Part of a small language model's weights.
Size: 13 layers, width 160, 5 heads of 32 (1 for keys and values), MLP 640 tanh GELU, vocabulary 8192, 6.1M parameters.
Each number is 200 + 20 x the weight over the matrix's rms, rounded and kept within 0 to 999. Layers, rows and columns count from 0.

# up: layer 6 MLP up, 640x160, rms 0.152, rows 291-333, columns 0-79
# down: layer 6 MLP down (transposed), 640x160, rms 0.135, rows 291-332, columns 0-79
up291,211,197,217,208,215,205,157,188,233,224,212,179,205,242,192,201,176,185,190,201,207,215,219,192,218,198,202,223,222,194,196,191,209,223,212,210,227,210,206,217,197,169,194,204,195,212,199,177,215,183,174,232,201,187,206,263,210,195,189,209,217,180,195,199,234,216,216,197,199,214,226,204,206,200,171,210,185,193,192,229
down291,198,201,211,161,202,188,223,216,235,193,218,203,206,249,214,173,161,284,193,198,197,190,211,183,199,197,205,217,214,201,238,197,224,194,282,203,200,193,234,207,202,207,202,190,214,183,200,181,191,207,248,189,193,221,208,188,206,215,203,216,201,227,208,207,198,206,201,190,172,204,173,220,277,187,241,192,127,203,208,186
up292,198,183,223,205,152,167,206,209,198,216,194,178,174,217,168,209,204,186,224,228,185,178,220,208,200,180,202,194,193,201,158,192,155,200,176,194,189,173,218,187,169,190,209,213,180,184,189,172,184,209,213,202,205,184,172,193,196,198,211,190,202,213,191,166,207,215,183,206,207,176,223,212,183,210,193,186,178,206,220,197
down292,201,183,191,182,181,221,209,201,220,202,202,189,201,207,215,197,192,242,170,187,206,216,218,186,194,220,190,203,214,187,236,165,188,199,260,213,157,211,257,196,229,172,174,219,223,232,210,232,187,188,220,217,201,192,188,237,182,197,198,191,194,226,197,241,192,208,201,199,201,228,210,209,231,195,231,198,180,194,214,183
up293,190,195,210,192,188,190,155,174,173,217,197,179,196,179,186,202,184,214,197,207,192,222,177,184,202,179,204,180,212,209,202,231,190,192,195,191,168,205,202,176,207,214,211,211,175,207,153,188,205,191,198,193,219,202,223,279,196,211,217,208,218,185,208,169,219,214,206,192,152,175,190,211,204,213,225,226,184,166,188,203
down293,215,207,204,196,177,219,170,182,213,203,212,218,192,216,216,211,187,201,197,221,216,223,224,212,186,191,182,189,205,200,210,165,172,200,213,190,207,195,190,208,201,160,201,218,230,205,223,208,200,197,216,180,197,157,173,203,197,199,176,214,194,206,222,199,190,193,187,229,199,211,218,216,193,176,182,205,197,182,196,185
up294,211,198,204,160,173,166,130,201,211,215,185,212,213,194,187,210,186,205,210,196,191,230,202,204,183,195,201,194,180,201,159,178,204,156,190,183,199,213,245,189,208,194,243,184,216,188,172,185,177,212,189,213,236,183,181,196,230,203,187,197,205,170,200,209,187,192,223,197,175,182,197,210,199,209,198,194,189,196,213,217
down294,191,210,179,205,185,203,170,224,177,196,192,230,170,195,194,213,185,184,226,158,213,235,157,224,228,232,216,187,178,208,235,206,199,209,194,199,167,188,218,210,242,188,212,160,201,195,183,190,208,215,185,214,149,197,195,187,198,170,190,194,203,221,230,225,218,195,174,187,178,220,213,181,221,208,211,199,225,194,177,226
up295,220,209,213,184,217,179,216,229,197,194,185,191,219,196,173,220,175,238,180,174,226,228,237,209,193,196,217,193,209,207,198,215,197,196,174,197,200,218,187,190,208,211,250,207,222,206,181,213,175,207,183,185,234,204,168,208,210,201,255,208,204,197,221,156,226,189,146,165,226,188,199,199,191,252,166,232,218,164,198,205
down295,201,206,175,235,169,190,229,184,160,204,218,145,184,214,173,174,202,200,222,219,201,196,228,209,194,225,201,195,190,187,223,217,199,196,182,180,185,202,195,186,201,216,208,216,216,222,198,194,183,196,204,204,216,198,177,224,210,217,193,221,199,195,186,156,236,189,210,185,197,193,245,200,193,238,222,207,174,188,208,220
up296,224,182,226,184,206,189,179,190,157,200,218,214,214,196,195,232,171,214,203,226,164,236,199,207,188,200,226,187,215,183,169,212,208,184,190,226,226,192,191,203,181,208,226,216,187,221,196,235,189,183,200,168,194,227,204,209,201,210,188,203,165,180,225,210,226,173,185,180,209,211,183,204,170,195,171,200,202,172,217,182
down296,180,231,187,165,204,209,183,218,199,230,186,189,175,207,199,195,199,212,185,182,199,189,195,163,229,206,180,188,195,200,210,225,204,176,201,158,217,161,197,188,180,209,232,186,202,241,183,222,205,169,176,216,203,215,193,191,195,215,208,216,238,201,176,182,227,220,177,191,216,205,200,234,194,216,200,189,198,207,211,208
up297,208,219,187,206,192,161,182,179,176,208,207,159,213,204,182,217,208,220,195,220,188,200,230,175,198,182,174,223,222,230,218,195,210,172,184,200,180,171,193,198,207,198,223,229,178,186,217,202,196,213,188,220,204,163,191,213,179,186,198,218,199,215,206,180,249,217,208,214,231,214,217,225,211,211,220,193,211,180,190,217
down297,188,204,197,236,181,213,207,198,239,234,203,239,224,247,206,171,197,230,205,169,201,198,219,207,208,204,177,211,198,159,229,222,218,185,277,197,201,183,197,224,175,207,191,214,185,209,187,183,187,199,203,194,195,191,207,185,211,180,222,210,200,200,188,181,215,235,201,206,182,188,170,224,235,186,195,186,184,207,189,194
up298,157,195,210,204,195,182,196,187,241,230,207,183,195,215,185,206,197,206,230,193,202,183,194,187,183,193,212,173,207,175,183,198,184,197,204,213,222,191,223,208,214,180,226,204,216,221,162,188,212,180,219,168,201,194,201,233,202,199,240,187,220,213,179,210,197,207,198,175,190,208,253,234,185,162,171,198,165,213,206,200
down298,209,204,191,144,206,193,191,183,197,192,198,199,243,246,211,196,181,259,203,216,205,185,205,194,213,189,200,196,216,203,214,183,202,188,269,170,201,205,195,218,216,201,210,189,198,190,201,192,207,206,197,213,171,190,180,237,229,166,209,198,205,187,186,203,202,220,185,197,179,196,209,193,252,191,192,205,144,197,213,181
up299,228,201,184,188,183,191,157,200,199,200,172,190,205,230,214,220,183,250,185,224,233,198,207,188,216,214,212,201,210,187,206,157,207,224,188,151,194,202,193,193,153,191,217,169,198,205,171,156,177,181,180,167,226,184,213,221,204,178,189,199,214,190,194,216,208,163,205,205,198,175,217,204,199,215,187,193,215,184,213,212
down299,199,205,218,229,246,240,181,236,225,210,194,216,175,202,163,209,187,187,233,217,194,219,211,191,207,169,207,197,195,213,166,219,197,201,192,209,204,212,182,195,203,224,196,207,203,185,181,211,200,184,171,191,190,184,204,219,195,202,227,215,167,203,217,207,208,209,207,205,203,169,191,201,184,207,216,205,224,252,188,209
up300,242,201,216,185,200,221,172,218,183,205,178,179,210,226,177,204,188,180,185,177,178,219,189,238,226,182,183,195,208,205,173,210,191,202,175,202,192,168,189,205,188,197,222,203,223,213,191,235,187,240,205,199,197,218,182,220,199,191,187,187,227,221,211,182,194,203,188,182,228,166,224,212,191,180,186,200,208,181,211,196
down300,197,197,217,179,181,193,214,183,211,209,192,195,223,225,197,209,165,236,188,205,196,190,198,169,228,212,200,200,199,220,237,199,201,213,271,185,179,199,191,208,189,189,186,226,197,216,189,196,196,190,237,206,189,190,187,202,211,194,216,210,235,196,194,211,228,196,189,181,207,205,216,226,223,201,222,200,159,170,189,210
up301,179,199,207,226,194,165,199,174,233,212,205,177,212,228,215,234,181,184,205,203,202,198,208,165,242,172,183,204,240,196,204,181,150,198,174,180,256,156,229,183,192,173,225,212,199,200,191,217,212,179,202,200,200,198,188,198,217,218,195,199,232,208,179,208,178,191,181,208,200,173,230,231,192,192,176,189,186,212,200,224
down301,180,214,204,192,188,215,202,183,173,209,202,247,192,194,215,197,198,189,184,214,199,194,213,184,168,177,214,193,202,218,195,177,209,204,216,183,182,210,207,196,196,210,188,183,191,196,197,188,240,213,249,170,175,250,209,201,196,223,202,182,199,204,213,199,221,196,207,202,191,193,217,195,208,198,197,209,201,174,227,176
up302,224,193,231,179,221,190,197,184,207,208,249,200,212,175,178,181,195,183,191,197,233,202,195,193,235,195,179,185,212,195,130,205,140,183,199,226,177,205,191,173,158,166,235,234,224,207,204,200,201,181,205,221,193,187,190,204,188,214,230,189,214,187,219,183,223,205,187,201,204,207,210,199,189,171,188,237,172,195,187,211
down302,194,187,169,197,198,183,177,195,228,230,172,199,203,295,173,206,167,243,182,163,172,216,210,204,192,210,202,202,222,208,239,194,218,206,216,191,197,198,183,221,196,231,212,178,188,192,215,197,205,184,204,207,196,185,218,233,204,207,223,199,203,215,212,190,151,205,190,207,202,191,212,213,251,222,195,207,145,165,244,229
up303,209,188,223,218,213,206,190,190,209,262,188,184,223,225,155,184,175,212,213,215,255,164,232,195,226,202,196,233,205,193,195,185,147,174,180,217,233,198,210,198,249,186,213,196,219,204,201,203,239,177,180,215,246,216,196,222,223,196,218,181,184,217,218,195,197,198,215,235,212,205,226,179,208,196,195,186,206,209,252,221
down303,191,182,229,181,158,179,185,239,217,211,204,172,212,197,208,196,212,194,216,197,192,204,203,183,208,197,193,215,209,192,188,169,184,171,177,181,183,209,190,192,199,214,204,217,186,232,227,199,214,221,285,206,197,199,164,222,217,175,238,194,176,192,177,224,213,193,204,191,173,224,193,211,175,206,216,224,213,237,155,177
up304,196,187,201,179,178,166,177,172,209,208,202,204,215,211,190,202,176,205,203,245,200,204,233,188,208,211,225,178,225,181,202,208,207,224,247,227,195,210,212,188,199,217,221,193,180,166,191,166,163,174,193,206,225,170,196,192,214,196,208,200,187,193,177,202,229,147,204,177,171,199,216,219,159,225,203,209,181,176,186,242
down304,203,191,196,203,238,192,185,216,178,154,172,187,189,192,214,182,207,211,199,205,202,164,227,202,202,186,220,206,225,195,185,188,230,196,187,221,181,199,233,201,201,192,197,165,184,218,203,187,200,216,219,198,195,214,168,247,186,195,221,187,200,158,190,235,165,221,191,209,212,185,178,180,223,194,203,203,184,247,194,184
up305,194,157,202,203,184,167,190,197,184,229,188,172,181,197,180,232,186,215,182,208,187,206,212,215,232,184,223,169,208,209,200,213,223,200,201,178,179,181,206,214,165,202,212,215,229,206,205,204,205,174,191,179,181,194,241,195,189,206,214,184,195,180,205,179,174,188,181,194,210,168,172,222,207,193,213,197,162,202,207,193
down305,172,184,198,195,205,218,180,223,198,186,204,187,207,183,198,202,200,212,178,213,221,236,187,178,152,203,192,186,230,206,209,212,202,226,155,214,212,187,213,213,207,208,203,199,163,212,213,188,201,195,174,208,205,178,205,195,200,210,193,219,204,151,175,209,189,195,217,193,179,176,207,257,225,229,196,207,192,191,199,173
up306,200,166,181,179,215,176,182,204,227,200,189,185,186,198,191,207,150,227,179,202,194,160,186,174,200,212,194,199,210,211,168,240,220,234,219,189,190,250,186,211,196,179,230,186,215,220,203,211,193,227,178,199,259,190,199,238,197,221,244,226,250,167,191,193,217,188,174,179,182,158,202,218,200,236,212,235,157,203,238,246
down306,218,219,219,213,208,212,197,219,234,171,205,227,189,207,221,193,215,201,239,196,182,199,205,206,200,204,177,206,179,237,216,216,193,199,195,222,181,190,233,219,197,238,204,225,197,213,212,174,169,174,161,201,203,165,211,211,202,169,162,227,169,165,182,196,184,187,195,190,175,212,180,197,239,161,170,205,146,157,179,174
up307,208,211,197,172,218,235,188,204,208,203,226,164,215,186,181,233,188,199,216,189,166,173,214,190,219,175,202,188,175,208,220,166,178,155,201,205,223,193,221,160,230,201,200,201,200,213,196,217,208,208,188,229,242,211,198,196,192,188,191,212,231,174,217,204,162,190,216,219,180,221,189,201,203,190,213,218,209,197,219,208
down307,182,205,210,189,212,203,209,204,241,165,183,183,247,226,170,198,208,220,204,209,212,189,161,185,234,255,214,203,214,240,235,188,194,212,201,172,205,194,209,191,207,167,172,194,181,178,208,203,205,199,234,207,199,193,198,189,213,174,208,136,187,191,202,209,216,235,215,179,216,213,201,154,244,201,188,187,176,186,162,197
up308,163,215,215,218,184,210,166,197,207,224,188,194,199,180,213,216,203,202,154,205,196,202,211,186,222,189,178,196,219,180,213,180,181,175,191,238,166,186,190,162,229,219,190,243,199,202,183,192,221,188,165,217,212,187,212,220,242,215,245,200,192,165,207,194,204,176,159,233,163,190,207,185,198,200,225,177,187,243,202,218
down308,184,220,203,184,188,179,176,194,212,208,160,205,211,230,191,191,199,175,180,202,199,182,198,162,192,210,192,184,194,204,190,173,215,190,192,191,200,211,221,221,203,200,200,235,195,201,164,219,238,196,222,214,205,171,206,239,217,208,178,212,184,242,231,231,248,219,188,181,205,174,195,187,188,220,223,197,218,180,178,201
up309,164,243,217,210,196,199,191,176,153,201,214,175,177,184,187,194,188,184,184,189,200,194,201,213,212,178,197,174,190,209,206,242,164,176,199,186,177,209,217,192,164,190,177,180,179,202,187,213,181,198,193,227,219,191,180,201,190,210,230,189,214,166,174,200,212,206,174,207,182,182,216,184,200,230,197,201,177,245,209,213
down309,214,198,190,188,224,216,206,218,235,208,177,209,255,218,212,188,150,242,236,177,179,206,222,209,188,175,193,197,210,190,229,180,196,184,285,220,245,200,210,218,208,232,215,227,184,200,204,197,201,201,215,199,196,200,240,187,191,218,164,202,212,242,171,204,207,217,200,208,200,213,194,205,235,190,234,189,147,207,200,195
up310,177,221,213,204,210,191,214,205,216,196,250,218,202,221,189,218,163,178,196,220,215,201,204,218,188,179,165,206,194,189,164,177,196,179,194,177,206,166,188,146,197,214,222,166,228,248,201,194,194,222,166,227,198,171,203,219,201,189,212,161,215,191,194,194,208,210,164,208,212,197,199,228,207,223,194,197,197,186,185,246
down310,204,219,212,212,233,187,202,161,241,201,207,169,176,194,222,223,237,151,165,203,202,248,216,186,194,231,226,208,198,210,167,194,171,199,191,189,202,201,190,220,207,171,207,208,190,226,220,201,165,197,218,186,185,212,196,192,184,173,200,228,195,192,193,177,229,183,216,196,208,180,191,193,199,213,204,205,230,158,201,220
up311,196,221,206,232,195,222,213,201,215,228,179,187,226,195,187,209,189,234,185,186,190,185,234,197,203,192,195,149,207,187,204,187,184,183,243,163,195,212,146,200,196,170,175,228,235,248,192,203,209,186,197,189,205,190,191,177,218,179,181,208,224,184,192,188,193,226,179,205,212,180,232,205,192,205,197,210,207,207,180,198
down311,209,215,197,235,204,175,210,203,154,179,183,219,188,239,195,214,192,207,198,183,189,208,207,211,228,206,196,192,225,192,207,170,203,163,231,193,185,216,211,211,207,237,213,219,174,162,177,181,197,213,188,207,193,190,201,192,180,201,190,211,208,216,199,194,217,212,196,206,158,229,189,203,203,219,219,201,205,197,232,209
up312,201,195,200,217,207,201,213,185,165,200,189,209,181,182,167,213,185,191,201,191,199,208,206,204,228,156,217,211,255,207,151,214,153,243,214,200,168,222,166,167,173,195,216,206,196,230,173,184,193,223,187,233,194,212,184,210,170,209,206,202,202,186,206,186,225,227,190,212,205,224,203,223,189,188,205,217,195,197,193,200
down312,212,197,227,198,204,207,237,185,215,191,211,189,238,226,212,200,209,248,202,188,194,219,200,167,220,225,214,188,219,166,269,164,181,198,252,205,219,213,204,198,199,177,210,218,163,193,186,201,222,207,188,225,227,213,203,202,194,190,189,166,202,209,246,227,189,188,186,201,212,187,229,184,246,161,200,185,163,190,176,186
up313,208,172,214,198,193,225,201,184,165,214,173,202,211,167,187,198,197,212,157,208,215,216,220,215,195,214,173,215,220,183,204,204,217,195,196,200,213,186,192,193,204,231,220,268,214,185,165,205,218,149,209,217,217,208,216,247,254,213,253,209,194,227,188,198,185,172,217,192,180,197,217,198,189,205,189,178,205,200,207,213
down313,182,195,178,213,203,177,174,217,209,211,168,209,195,245,173,247,195,147,212,191,244,232,212,213,160,220,204,182,188,158,190,189,196,208,174,190,162,190,175,137,242,187,177,214,205,215,205,220,205,215,197,241,231,203,224,196,181,238,200,205,211,196,175,223,188,178,231,190,210,204,165,188,221,213,206,185,271,197,197,202
up314,225,226,227,167,154,171,173,159,203,216,172,188,190,206,167,188,180,203,192,201,182,202,202,163,195,205,180,181,227,199,226,190,178,201,223,201,218,212,196,215,203,184,227,219,227,224,222,198,196,181,198,194,211,189,175,223,227,216,235,197,213,229,208,162,197,195,183,205,204,187,228,196,234,194,184,180,175,197,175,219
down314,191,221,192,235,187,169,208,261,165,186,200,175,151,191,209,172,227,191,221,210,233,155,183,219,201,210,218,221,176,184,220,210,218,225,199,198,220,224,223,183,236,213,199,158,152,235,188,189,218,211,207,180,202,193,214,153,181,196,206,186,185,173,201,187,180,182,203,194,218,194,209,227,214,198,179,192,202,177,180,198
up315,213,207,229,224,172,217,198,201,207,202,194,213,199,197,203,201,156,193,166,190,196,239,195,217,208,203,180,190,205,182,177,230,187,244,208,191,183,193,193,207,207,216,172,192,189,200,187,235,188,198,197,175,185,210,203,196,190,192,219,233,202,190,203,211,215,202,199,188,164,238,184,165,165,220,209,197,205,227,229,205
down315,203,206,200,156,197,211,193,216,217,193,179,204,170,238,210,212,225,222,196,203,190,216,177,173,181,186,192,183,203,242,235,192,199,196,223,195,201,179,220,234,190,206,181,208,222,214,199,203,181,173,287,189,212,189,213,202,201,178,198,201,219,195,197,181,208,201,181,207,198,222,185,212,246,169,189,189,173,244,203,193
up316,227,202,189,206,200,195,168,186,191,200,188,204,188,194,194,188,195,245,163,198,226,211,225,190,189,200,180,194,243,202,210,201,215,165,231,193,199,209,206,202,194,189,187,202,198,212,174,230,172,206,202,204,262,205,168,217,243,171,207,181,185,192,198,202,211,194,204,230,210,159,214,254,218,197,214,197,220,211,219,236
down316,185,194,178,187,221,176,188,199,218,147,183,237,217,231,181,182,233,216,178,211,207,163,201,183,208,165,224,189,182,202,225,209,184,214,234,223,220,168,218,210,214,194,210,186,197,177,214,210,218,157,189,195,186,203,227,189,195,232,209,224,190,215,196,212,185,203,182,221,183,202,179,225,234,253,211,198,185,192,205,192
up317,213,232,194,227,205,214,178,190,178,228,204,210,203,172,164,228,210,191,227,186,179,209,216,202,207,179,218,187,213,198,192,198,192,188,139,198,234,207,235,211,206,217,202,184,210,165,175,194,163,189,211,219,223,199,212,180,184,186,185,185,192,203,181,213,194,217,182,228,216,230,201,221,179,179,203,191,213,167,243,263
down317,204,213,188,197,216,167,252,203,227,182,197,158,180,213,194,220,180,211,208,215,186,207,207,167,220,201,185,202,176,210,208,171,180,202,221,200,183,203,197,215,185,209,204,195,199,191,200,199,192,186,191,195,222,182,176,181,198,190,193,193,205,192,181,190,218,187,223,190,213,200,197,249,208,180,198,204,155,170,184,191
up318,192,188,190,229,193,208,205,182,196,204,187,202,201,198,183,221,163,215,200,171,190,205,238,195,219,176,177,194,198,200,178,152,190,200,192,217,220,207,221,206,191,184,187,204,177,205,195,236,170,229,166,188,204,186,173,199,183,171,207,206,230,130,234,194,186,195,152,218,199,195,188,196,180,162,172,218,221,233,253,198
down318,192,216,238,197,150,209,142,188,182,197,174,193,216,234,196,190,215,206,185,172,235,228,196,185,218,243,176,203,209,219,184,182,180,219,222,209,179,180,193,204,187,159,232,165,211,170,207,179,218,211,196,187,179,188,162,209,202,209,183,201,195,227,167,220,214,180,210,161,208,197,216,198,234,163,189,195,185,168,230,203
up319,198,215,192,188,186,220,196,186,220,193,220,174,246,210,196,201,187,234,203,221,232,175,246,226,164,194,202,199,205,204,207,214,171,195,208,153,202,211,208,154,199,210,209,213,176,205,177,206,219,229,184,211,225,214,207,194,198,172,197,189,214,179,190,194,231,192,188,218,165,165,202,202,224,184,181,188,218,186,215,204
down319,182,199,195,219,209,212,185,209,183,176,207,210,208,167,194,190,198,199,212,203,196,202,194,198,210,194,193,193,205,166,201,173,189,183,194,208,208,177,184,185,204,201,229,192,178,152,211,187,202,201,176,202,204,199,207,197,209,200,216,190,177,203,217,186,181,206,188,188,186,202,211,207,159,221,242,206,206,190,223,218
up320,174,193,220,197,198,185,193,207,229,211,192,204,221,212,196,216,184,216,167,216,212,213,250,210,190,170,212,163,181,210,172,212,199,209,235,185,223,219,191,197,200,219,194,217,221,188,193,180,212,209,207,167,224,184,235,187,198,189,163,242,204,201,190,195,208,219,202,209,166,204,241,165,147,183,242,195,168,190,206,199
down320,198,211,212,229,195,187,195,185,242,174,194,231,191,224,196,215,169,163,203,214,215,201,230,216,214,187,206,198,209,205,203,176,203,201,197,147,195,204,205,191,194,213,192,186,227,205,208,192,235,193,197,203,216,207,189,206,207,206,186,182,203,212,196,228,201,207,170,204,219,225,195,199,168,199,181,219,229,220,191,204
up321,209,163,162,216,194,209,168,200,220,225,175,205,168,189,190,219,185,205,219,214,231,210,197,198,224,187,228,233,233,179,218,201,213,176,196,250,220,179,197,201,191,203,201,228,220,204,195,183,188,200,219,182,221,128,196,236,218,170,170,153,195,196,209,168,220,201,195,173,204,153,221,179,160,220,245,215,200,208,216,249
down321,170,226,229,212,209,226,171,166,221,223,209,199,172,226,218,204,232,216,182,195,208,195,222,231,185,189,200,178,206,212,178,216,182,167,208,196,197,230,182,150,185,220,187,227,220,188,168,211,173,240,245,206,209,162,178,205,204,235,198,173,215,222,193,180,245,198,245,205,200,256,199,239,218,174,228,209,185,182,194,190
up322,165,193,187,192,181,214,190,196,208,240,225,189,186,195,182,199,202,216,217,199,211,203,211,191,207,212,193,206,219,182,211,225,203,181,197,228,242,207,186,235,186,217,193,220,219,187,206,200,221,184,222,172,217,217,213,202,218,184,208,159,199,201,187,224,196,174,203,189,205,173,223,205,177,202,198,195,214,210,199,216
down322,194,215,181,219,236,205,208,204,188,188,213,211,184,205,218,206,184,148,184,179,194,200,199,216,200,211,214,192,188,183,164,201,200,211,186,199,226,202,207,179,231,192,214,208,177,211,207,185,218,195,211,180,208,191,190,211,183,216,182,215,198,206,190,221,194,215,234,183,206,181,231,190,163,175,197,218,245,234,199,210
up323,217,203,180,200,205,220,195,213,206,203,223,199,201,232,196,216,211,198,208,220,198,205,200,204,163,197,165,194,224,214,182,195,213,214,188,199,192,202,196,218,205,220,233,232,217,197,217,204,183,175,200,181,194,190,201,241,211,204,174,211,194,217,194,192,229,200,163,205,206,186,209,222,171,211,237,179,180,214,208,239
down323,185,208,203,210,198,212,183,214,219,221,200,192,167,213,190,242,157,204,188,194,206,218,185,194,206,201,166,224,186,212,204,211,176,208,214,222,217,188,191,189,222,199,180,200,187,176,182,182,198,213,216,191,220,222,232,196,200,185,178,174,179,181,223,192,216,178,206,225,206,221,207,202,243,178,199,187,179,181,187,178
up324,140,198,212,206,201,154,191,180,177,200,208,189,191,171,187,206,183,171,207,201,207,249,205,208,161,202,192,179,213,200,194,223,186,192,179,173,189,196,183,187,211,189,214,186,211,223,184,217,216,208,185,213,181,186,208,225,213,236,219,213,227,206,193,207,207,214,231,177,200,201,186,182,199,156,182,198,183,186,222,208
down324,206,207,194,215,195,181,178,231,208,194,189,193,181,209,199,197,188,206,204,214,184,199,179,196,174,202,204,194,195,214,195,249,202,208,172,205,195,218,172,247,207,160,165,178,204,162,213,186,165,193,182,184,215,223,211,182,197,190,208,208,191,208,187,208,217,199,195,223,203,156,184,227,199,216,241,212,195,205,181,190
up325,186,208,213,169,173,212,193,189,230,220,217,216,223,194,172,197,189,180,169,184,221,199,208,206,221,212,194,208,192,231,221,212,169,174,196,223,205,168,219,188,196,204,202,256,175,221,215,196,229,185,163,188,242,188,178,202,232,223,216,181,193,205,204,198,202,172,175,188,212,151,203,227,194,220,183,186,200,196,201,211
down325,189,198,205,194,204,204,196,216,197,195,186,207,214,232,239,186,215,228,227,210,208,176,213,166,208,189,190,202,193,217,220,178,184,226,218,220,180,175,200,229,188,194,233,206,201,207,179,199,182,181,205,205,190,226,189,210,182,207,209,220,188,158,181,177,238,215,233,201,200,186,215,242,213,186,181,206,157,193,197,192
up326,215,196,235,214,215,206,188,196,211,212,193,198,176,208,189,205,178,200,183,178,170,200,185,189,185,181,202,215,219,203,172,192,206,199,183,199,224,198,172,200,222,196,204,212,164,212,199,205,176,180,204,233,202,209,188,169,207,208,197,243,219,195,227,232,216,194,197,173,209,233,213,224,207,206,173,189,186,187,188,220
down326,194,195,193,168,178,203,196,201,217,229,187,202,210,260,195,206,174,310,214,196,198,197,208,192,203,195,189,193,192,198,249,206,207,204,277,197,197,200,182,195,200,196,191,203,211,201,194,197,197,201,243,191,190,210,193,204,197,203,190,196,214,206,189,187,198,200,187,212,206,206,207,205,297,202,203,194,114,196,202,197
up327,160,216,212,171,203,189,201,184,190,221,210,212,197,206,171,207,179,200,209,221,177,183,198,173,215,201,224,173,190,198,188,238,183,212,226,197,225,237,201,191,168,214,257,199,203,199,233,182,205,216,209,212,207,177,223,206,194,203,210,200,179,215,193,166,204,181,176,199,167,195,217,176,185,194,173,249,174,216,220,234
down327,206,183,212,182,199,196,187,192,214,193,211,179,206,254,231,182,162,276,196,163,167,190,194,230,199,218,154,192,218,164,254,213,199,207,226,154,204,191,200,192,180,197,194,203,197,188,204,204,189,191,205,224,198,213,209,197,202,209,192,184,231,202,183,194,194,210,204,212,208,203,208,221,259,206,210,218,114,174,185,191
up328,193,210,223,190,169,182,215,205,218,203,180,185,225,200,198,219,179,210,212,206,204,228,227,205,149,200,193,233,202,230,232,227,201,194,262,211,211,175,223,190,187,203,218,221,185,206,221,210,174,201,241,184,226,199,222,213,202,225,196,184,206,208,208,171,191,219,177,216,191,223,191,220,199,182,221,207,199,186,191,179
down328,222,233,236,201,222,170,238,185,152,238,203,237,175,239,217,201,166,145,199,229,192,225,192,222,204,184,213,219,203,195,205,222,218,209,117,217,194,169,248,195,184,200,184,179,209,195,216,223,195,204,130,212,190,223,187,191,212,194,204,192,197,203,199,181,189,223,224,145,213,184,188,195,220,189,199,189,186,200,196,223
up329,247,214,191,195,218,178,164,181,166,250,191,182,173,196,199,222,186,207,157,213,205,182,216,194,198,168,205,204,217,173,196,217,196,214,227,190,213,206,227,220,207,225,213,217,188,216,193,184,224,185,190,210,219,179,183,227,210,189,188,214,222,203,176,181,203,247,188,250,233,188,204,223,194,196,188,199,182,206,237,206
down329,180,222,217,233,176,212,188,181,176,193,211,167,194,196,190,191,181,184,178,222,201,178,215,232,220,230,191,185,199,179,193,179,222,200,239,153,165,211,187,201,207,227,218,230,200,179,216,202,212,250,176,202,189,209,183,199,206,222,199,212,220,223,183,192,175,175,221,208,213,227,194,190,205,223,163,191,223,216,175,200
up330,201,222,211,196,189,165,214,174,196,198,198,174,189,204,192,221,182,151,164,207,189,226,201,208,209,227,184,210,194,195,188,177,182,231,174,187,198,201,175,196,229,185,225,217,239,222,198,186,192,210,178,202,188,193,195,212,214,206,233,218,197,222,187,180,180,195,239,198,203,173,173,170,191,193,203,192,187,219,206,193
down330,205,198,214,209,198,184,186,190,229,191,200,190,193,211,185,184,179,227,203,179,195,208,203,186,198,202,196,209,193,223,200,190,179,214,222,225,194,187,193,222,205,219,205,194,178,158,227,196,176,208,196,207,219,214,197,197,191,204,216,214,199,251,186,195,206,186,193,216,192,190,215,215,231,182,235,207,181,179,231,202
up331,208,213,172,223,202,186,204,145,201,212,184,200,203,249,169,191,177,219,175,209,225,187,186,195,231,202,216,188,205,182,183,206,226,218,238,212,171,199,176,224,171,216,242,194,209,229,191,185,190,221,191,189,220,154,209,243,176,213,212,213,194,156,202,159,219,207,156,211,217,175,198,209,202,221,187,205,187,219,209,207
down331,208,206,224,161,198,168,177,191,161,209,203,215,187,209,187,190,241,199,201,221,198,194,186,189,200,189,211,208,213,170,166,228,185,201,202,198,204,205,172,204,188,176,179,187,166,165,216,188,186,194,219,217,197,209,208,173,187,220,187,206,180,201,221,204,157,185,193,206,218,182,156,216,198,223,221,212,219,229,197,194
up332,219,181,207,177,189,164,223,191,208,210,205,175,181,231,136,210,184,237,178,239,203,168,232,185,168,199,191,196,170,201,191,177,208,177,277,148,188,241,202,178,156,181,213,186,189,201,212,211,179,210,181,144,230,198,177,184,237,227,214,195,211,184,211,180,207,183,206,219,202,217,197,178,140,213,177,196,173,200,226,219
down332,207,211,200,213,182,193,191,209,259,222,198,159,218,189,206,188,206,212,175,167,199,203,220,187,185,197,206,187,202,202,203,167,218,211,212,255,181,156,198,238,213,215,192,170,188,185,194,201,215,167,225,212,208,209,225,208,172,187,181,227,184,196,208,207,209,205,216,223,205,124,184,210,222,206,212,204,189,157,210,195
up333,219,184,194,200,195,171,216,198,196,212,205,184,198,156,184,211,186,204,232,198,185,202,198,192,207,198,183,184,210,224,225,246,153,198,211,219,237,205,191,188,194,194,196,189,199,195,200,189,217,213,216,213,228,185,212,206,191,199,242,237,198,201,187,188,255,190,221,177,196,194,201,207,168,203,226,226,183,202,205,201